config.toml
n_layer = 16
d_model = 160
n_head = 5
n_kv_head = 5
head_dim = 32
d_mlp = 448
vocab_size = 3850
activation = "swiglu"
norm = "rmsnorm"
norm_place = "pre"
norm_eps = 1e-06
positions = "rope"
rope_base = 1020.0
rope_fraction = 0.25
qk_norm = true
attn_scale = 0.247
bias = "none"
tie_embeddings = "early"
parallel_block = false
extras = ["some layers without positions", "some layers without attention", "local attention windows", "normalized values", "a smear gate"]
init = "uniform"
init_std_qkv = 0.0409
init_std_o = 0.00723
init_std_up = 0.0409
init_std_down = 0.00432
optimizer = "muon_variant"
lr = 0.00838
lr_mult_o = 4.0
lr_mult_up = 1.14
beta1 = 0.95
lr_head = 0.00474
grad_clip = 2.0
warmup_steps = 0
schedule = "wsd"
decay_fraction = 0.85
decay_shape = "cos"
final_lr_fraction = 0.0
batch_tokens = 16384
seq_len = 512
doc_mask = true
z_loss = 0.001
train_tokens = 138200000
steps = 8436
dataset = "wikipedia_en"
Each number is 128 + 32 x the weight over its row's rms, rounded and kept within 0 to 255. Layers, rows and columns count from 0. Numbers have three digits each. The size before them is the row's rms in percent of the matrix's.

# layer 7 attention query, 160x160, rms 0.214, rows 63-71, columns 0-79
119:087135127145066125164116116120108130108167093137155161089130097143142098110096196107137153118090136090144140050069120087138119109100156073109158172102167124156149168147062123092161085105137161118126141106166141198096148064139083154140109172
073:119096125146197095144180138092140157121092159165130074078103150102116161066148210095143144132112132177120111178126195121077132159125093179083109139103139122182095121140110157162162162140106085117104082054120088151164137116142119140163126104
047:140103090159118157116095152085154149104112129234114128134111140150160167137157121133155155121154103156128140092146177137150079123110100086170106090135104185139131138177164104151093099178177113159111122036092096073138085162080063125163117175
071:098169138120168131096114120138107160165180153101136132115094106130110128113093144110129128121102171184140129137124170134094143154160063140145203182136163102157137123159149105131130169066108114078115141163150182171137202099151148184110145091
068:117111141109094106117177115148139163088122105127149111101137129197123113122112137155091120150102096078119146115044142155118121053131181094072070181102106084146123137135108145113148108127102185168063139050177102106135150082227121118138105105
087:097139160136164179141095153137175102146124137116148147141148110094122134133123081090147124125095199158164126100186146073192125175126129178204141124153163143123160137161159156090137115136152144085136134173033186121143134230050135136126114153
105:112165129137183154106107165127123121140161152116116111098091141122116109105088123105149137115080164185153140154146198127115119175140059126168158142125130098135174090144159121092092142103126088087169143196101210168119179142135155195127136130
094:123117128128139136121114117137122146118113107115114220182150164150151105164150123111149160093099214149117138132127110103144108058059148112180105127126077110137151157134120173110134109170152150086148129102135148106065117135153106114150123079
085:118132116083130073079103175137099093106131160093123137181119141140113137161132147193135140177105110091109102095125105133166154090151204176136157112053180135122069131093132116104042143112137116180170143151090151098180094109126196115146150120
# layer 7 attention key, 160x160, rms 0.213, rows 63-70, columns 0-79
118:091105102079146123122101110118167155207108161137192132103127056098187148126152152171096157103090191115081110127080154190093114177104121136095131127148156108105144121096115118126130124203095167135103147132150121140097106063142125142121165083
061:144126070109171164125108084082126156163120126034162147162144100102122129102121088157199117125092127141138197129056128147130132130110137111145136155146145142138141115077134091084139195112103128148128156121109087119119136118160135100142091145
075:091147111127153060104073150166120075118148125093078129173133101111166164112136206129134136130121123110107149186169144110021120065145159177120097054146095145110109144146129138154144135129151105077127149132175128125080111131124138122088068173
059:134088105152185131138116137081127129134133180039157145113109173115098106141102114137151162127108147134161193145105153169138128103069102169169092122127204073107138108116142098155107160129102054155126125138154086123096155135149177184129137178
085:143147142072132145123137089147090134145150127235106192127143073128123163097167096119068149104115156160110104079111122132142096147100120093082173174143108148164107128123083108111147151122116179074094145166155107171155125117138124134146130147
079:094149113130106100112062152178144172113199165094215126082113137149129077170045141150144165153114152119114171140089086148154124138083069139173129106120141102142117131168165122155097128130119142134130126122168159141137146101142137124135122127
096:128167156134144161133159116165121054100137118169048133188118129173179107108104138114119067143093114124089098092123063150137140121156136115081170126130138130102111163084143086142154142145053123116106149196196142162178117120124095095135153080
102:130138130136114150120142100150136066092105098188167119112136104169168125129127086202110101128149144120087112077136122113112129113095115088112079140142109132150167142159088141162141096053128235080093162121132204104164121071129164131136114128
# layer 7 attention value, 160x160, rms 0.228, rows 32-63, columns 0-79
102:161075130113112136146044089105146104132104095143136172111099144155115155064109142161157142082161109072212084124130141091144099145136145140113149107169151131178102140147145087078154132096116145151205192119124122135156111111121144144133144127
105:151129132131137171125150126153122101172161167113118107181157083132111181154076133142130172125125137156088123071133152117075132162179138088135160103171169112141153164090108146103163069099139146161081119132090117144090178136199159137070167175
108:191147161138151104133129056082135124124081123070073084130151128202087127150148129101087132088132105131137174095064181150137168138102125119067123071144129125134178181153138174128118107143139104130129168169139129141147143170084114142100143132
116:147148092163076125144122146129110165156107125199100125114075142108172115182113134093173104148156122081064129150145167151118102123134137174124103163130132107092134144107180142102161085100124124102135135144128135082131140138078122190121113053
108:167165059085117100112176136134179109063122149163140117123085086139076156145121131128154210131146129123095131133068108110077126185114082098144117079144164098111151135151156160136083131151148148112117109109117121103147143071115063108115188162
114:081090089123131108120107104097107074097112090085100139164150131149106153146138138077136124113063079168197129068119164090156149109066128129155144138128112086123085095083158156163075107124124110110114156156136106153104063107101179107171162113
101:100117130099140060081092099167159116125092136175175126134149117234111133085093131127123180135132135152204091130123150086064073072149110122114118092119132179166139180132122113150052150097121123107137100110186110151145128111139210113123150181
109:113161125114101177122106194077095130113129127137153099136097150117065141165161158075101140080135160084158152181134085136071121120112189116104123166094153121151124105102111134143077091128098103117099074186129137129110130123158179192129129185
120:053136088114123093087066118075172184122079107119131131090138159160137094170147154122154097121096151169149141092121076138139140119164130123153133157123079121100106042160163146142137094121114113121152136117133162127072077158071132073104094134
117:112147117164108100109102158097119106124158131185091076138147126108143136089105129193104079134126136163130091112098149151057115117140148112150114108130126158147107170154130120142131151137145134100172128117156102082124172096125167107113110140
101:100113102097111130114199133099165095121148158120142094097131117142138086153152101102126149162179100162082118130099166099103093166113114146113088173195119152130119124104124121172116133139125154134135176122101162170103153143145139164179179171
110:136124110068126144075062095175127141103183105162161148118122113147122094133194157119135054107138077143120115090085162098173110113070155142143070097138104108124113086113188140138156145146195085146137111115086155100150090119116131102158122108
109:131116101109081122149136114121128130172100100127169106110164135099098177145104153156160115169084142124132119120119131151144183127108113131164176116193083133093177141110178156143126138160128101120106191178111072090091089160061095116129183162
112:086111073088175095143091119145140087071063138134136110149218192171099126101161150145174123113129119059119080167134106103142130089135081155132116104153095149156169071122169141159084125108150136139084113150122130136078091137074161092119107122
101:125141127174063107207153190151141167131164118109148097124081179144093089113185114128086120151155154144140114146149119133135104144152068110122166057107160187062133155194128132113184167013140114113161146155144073167105131141155161129120146091
105:070141091120131105159153116129118142077105099118114166072128163096149143148103131155068068124158136071130139110097127117075122147129086158123160159142130096132185138136167166088117125189041110154104154155081092082074138135116146204138169144
111:080105103097154168058139113178104057115096165103181101144142135093090184143140132159121200106132107123150148132155064079103198131048151130110114162090094152121150083114126170128111105120089121123111091192104094145173066144146172184116128137
108:144096143141129117165149102082124114082111114082094095144189146172183093152175182084145109131102119110125148106100149124098191129158122105130102147165141093130173118090167106089151093122159130129147099147155108135191115092080151069189188181
105:092088154082183168129045171111140082166082124130111148085124148188057146108116092099142133116119142151132097138110167095120183113101069114091125121136154084129122111143086206123158109064103145055100112185132124163139125086184109125085151105
107:125143183194092137082094139134140131117142128079122136153147078132155164049132033136108143085127133101155206177163127133092155126097145067117111084106114125152135173223130083172173131083092070126083154178088122129135175111153138089161100075
108:139112092111168161095123088055112128104108142108122119088093152127126181159135066128115166107110106084100103117133138067147120178142143115145121115105132155136145120122150172074161111139185142111141139178105121157155219173048142094118186140
115:134138121083117129133119151094076151135130117121152113149155171150104099141130141170099140144107104145088169131121161088104151054113102127147166106091103106117066145135134114129104160179119073071127195153109194142064149149133153082163108109
111:160116102177055073121139130164119166099115144199181050145096159089126108115131139124155131116108107154094150139146148145127094124114138146107146125123093085137107154107090100091184091106186110118115212113156111083171155187076173100131174118
101:121139120154071134169155155126171158175124118166137126097089150104186129105106127103101111130110143110150109157171125157099178147073117167104115069125177103127142134144071082127137101158142077152135104146131132095108181107172153106127100098
103:107036066140117087141124109177086135131090149130157081142073114065116093106149110128157087133080135198141140128156141110111154113146102108136102116160076144117141162139132110101131097129116114143101148135087164124205159135195094090153109121
111:165157082140150077159119101115126140158153189130150147110109150082155140137094145043134156106068098131165115142105196087134172120081126106088114084144115117070074129092119168163122090137125097134172110125117179098137122158116149103126112086
104:178090192151143136151144168131119100169100119120102159143071094161191132101153070135088101062119180106160177126085147124118172152087122151114111098099162074104167112134182064134130152158116158127174127107088159119192122128122090098102130156
103:147119089160125143121122149101164107115105108191124195099094072142089141088101116146157165123164150163136170110144109091093153109135142108153141101126092072135086118181132124167079151089140158147136074172115255139039103101178106139110141139
103:076183148124070101110073134088175082089113167105116190102111118153158177093151139082124141112100117135109127090114173053166117190088088177166199130060155138121156115102116118109081181176097086140061151119057120172161122125182102075119105147
105:094135087089088137128095096191127115101192136114125174120106109163111059078117158110145132198130117161070119113123135080160102141117092100122152112163105150181115161137132122099186195089124084124164120113060173177179158108164102182157168157
108:122133101119128120163149081091110165155134188107145137193055129103136164139129112114167156117126199116118082122198173146144183166080133105086152214165176112135089158114211097116128129152134155155143106147111152127140134135173160133099080143
106:123142125146136120126072168144097132106138090145178109131120084132161114099135131156151125150160114124100128110116163116131129117165134116114094150138121119124176177138120211111067132131124231192136114068111110173088120147202133133127166168
# layer 7 attention output (transposed), 160x160, rms 29.7, rows 32-63, columns 0-79
091:109127170123166166088100155138113128196096088075157144111117128139117104134171135103093141163128122160099128136110055170183148096083105099090106117145132109183148195124103098118123143159077166006067070181178144133074120102104122125125162157
096:158166123144118108158114121118119102129145094121102121076158159107093127092119124080098129088177146140164091163114101143140133086115153101123048144140108166120169189073150130110150156142098093147131051107107144037115087068125118142110174142
091:199146096142136135100114156136118146184134162117160157085145115086146124108042082073152149195179131163150119126090107124157111089141163173165136143109097141177096117112131129121142122127122104122153114131123138067106103160114175100093116166
098:141138126070104117107194170120111136106156139114192128112108184144052198112099063143139093112156129096159104152083105193134117158144117179134154096110112103139098110152183026124097158188194175140144129103091173087120158174144123150129133127
099:138120199094130141151156125166175089083089150146101139106139138131147128139155159096113116126098165119090101058169143139194193090159161080126108152095092132116130081082110108143191122141155079102171109162059118181087164152080105090075138117
093:138087099069124125103156075134162093150095130158169124055139096145159121130105168180161152155128197153090073078121104142120135090178138146090132137110141175062118102188098131120115125147182149158136150137097147100083081120120140098164171154
092:114112139170139170171098146105118094143092127056127152131105115097120200136158153114075111113114147106125169131115085092113136104096170148100096115172120163113162099175180157160117169139140214096175185167161145137066120167111137127147184139
103:114091132133179110129141074150125166180114136062111114162121152113150140095154143137098126148114120091173081093112148102150112160139142154092128122095131111096173114109130111130143154115163147135130100092102109155172148119147071110171185143
097:094150154099192119139149138109119092092139196158090125153078151121066177138163143111100115127153147111163104183141145097121110115104129175157131151179093073122149155153133133136088148093146074160138059182076122123088169174156188186144179104
102:155130176153121186210202090131149156091109094107159156148125193162114172149114122162120168109166129114098122102127143083156147160240139137075152162096147138094136166196092126099106166118140150146133149113174126186126065123084114090150089140
100:137075127105145075135095103145081110147156130092123112098133093147074170142163185158160122139124200088140110113109158111126125087161154149088083062083147122088166078139139134106183121113136159190084085119108142103173131155103123179128090120
095:105154162160151176119118145116164098079062094124126103100095108122083139126083167116153112162139069121175125133128165139120149203214122139171145140058170119120106116156110125173179141160119049158149137122124127154156138200101121104137114118
100:170122168158187098101129167156132122096145131167069135130106112124115123100099043126108102097133142177067114142145115155074151132138161136134094093071132121149069101177102133106132135127094152156082111109153134105118147108108168115189083182
089:190128104122198145085043135154115118115115119031120138126101106140144163186151075116056124148117159161141130156149136136126089159138128127069158187097150081141091185132111105165086058165138185100119082158135123081102096120142173162051124157
099:056157161134129193130084064096123096130119147211192185135155165155153163060131151165117094114101130126081114100098129106117107144087112127157120126127128153122169120143141173132101138115158170171119175132146179108145210191092138091161137162
095:204158114131120144119115134077179121136146109108121103180156146135203138117155132099145137126093179128138094106149071147139202176115104156184148122102093118142114043135087153097117173145091134139136087105132172149162109160144135085098166119
081:165138086116167081094150083108081112190127035111119114070164144136104116152174151141118172079134095112181157124152135226165120113126147139152115075114115173179126115117115078155132173189147139138144135065085104161068126120077087088125081116
092:197131123111118115081081151154101149152103161092093141117073149137176155184095107102146196143149169125114069168124173144171072154113165156071117120138130170125142130164118096161124119112157145128117145132103164110145171151113097165141162109
093:194178138138138089131187071142171139155209178116192153134143094121126153102103179181130116127101144087150166133173114084136150111165145170139119187093086177137184131175109176135130112140167149068151091095061161131117092129124166094133198149
090:126102147110115166116110110116042100080110111159116162137164167118056139145136097117105111096108105144095040102163084116159131115109181108160096173156131107151126155102090097131138136162118170099162155137123138132120153146081096139088107148
105:134122182094082091121122099144075133110141115097104140104146145151165124164174119119142139153192120062154141148122127140094159115081124146143124115069143181084175108118146154124137157152140164132115081087112175114149156127171167175118153166
103:123087115115128194079090100198159131166158098183093129150128122192165148110116080079113077126132148109117132123185107171175159115144102094183107095103166167088141153129124184142145045170194122102098055188100140122157086122078110141154121123
098:095129103138146179146113178116120118133157109143127152105101112182143130163154144066156119152150087137101127111133135152126137118087132111176113122093132100164156097153083165119056153110064091136180119113119113154095156094058103152184129130
103:068111132159115110126146150128090096087085182123147140114139064112142127066140087109179087062160172109155141150162177164196176125151046119172194167155103134171152157082174136142160171147104142144118091170167177122189112144103131096086126142
097:115176185185183111153125157101143148122146115127127179188143142140169132186150142095095111130167197143095079110084151105134078163114175126132158205132148099130098130183183110085084172096108158118082157128143132124125122111128106159124132097
100:090124137112065143123147168142116188104085128132124164154117128137094147154104120099179123145151101119091145090174183181120058153077125137134137144141139157122091081100182168168121142155165108138074160146122120090147128136144100166117094167
097:095143148118131100096113102083074139116136160130131080096130134098105126130078097176154149115147151076146096105048107095126145162114053097120169152123117164101137105148127112146145108151173163119100095166128149165112125188172151068104134145
102:110109182167161121144175134124119106068119124172167132132146196145084142159081099087145083150174141167111134118119178165210152128185133162110149128126142187111135205152109138173155142100058081057117171123136136096125187171168100103136084154
103:169073136106138085181172117088118089117159111155163178142165138130138091143102112251131143154090147129066129140171134135151150136177199134134119179163098151059118096100096138131105091110128133168181104193120144108169136124085120167156073141
093:140154123124133043152143152112136061137133105127062159138065139107138131115128143084135104115114120175124154129114158152113112131150149129184112145173104171115141079143077145137108140161166088099138168152125104136123176121146149077072096077
094:091104170111099146096159105116127131088129065130138131080108109195132114125071055114151161158105116069115112181037078107137138119152120155056144109092085129103168087188121105155144125131135054180157184156157162106133104104106110076158121104
098:110129146124164156137045071153120118140111111148125125190069097128147118109097162110145189139092190132153081139149140162143117124075108157129148110141153106155144199152132147159180105112142117119100107149155190138126114101156117146102117155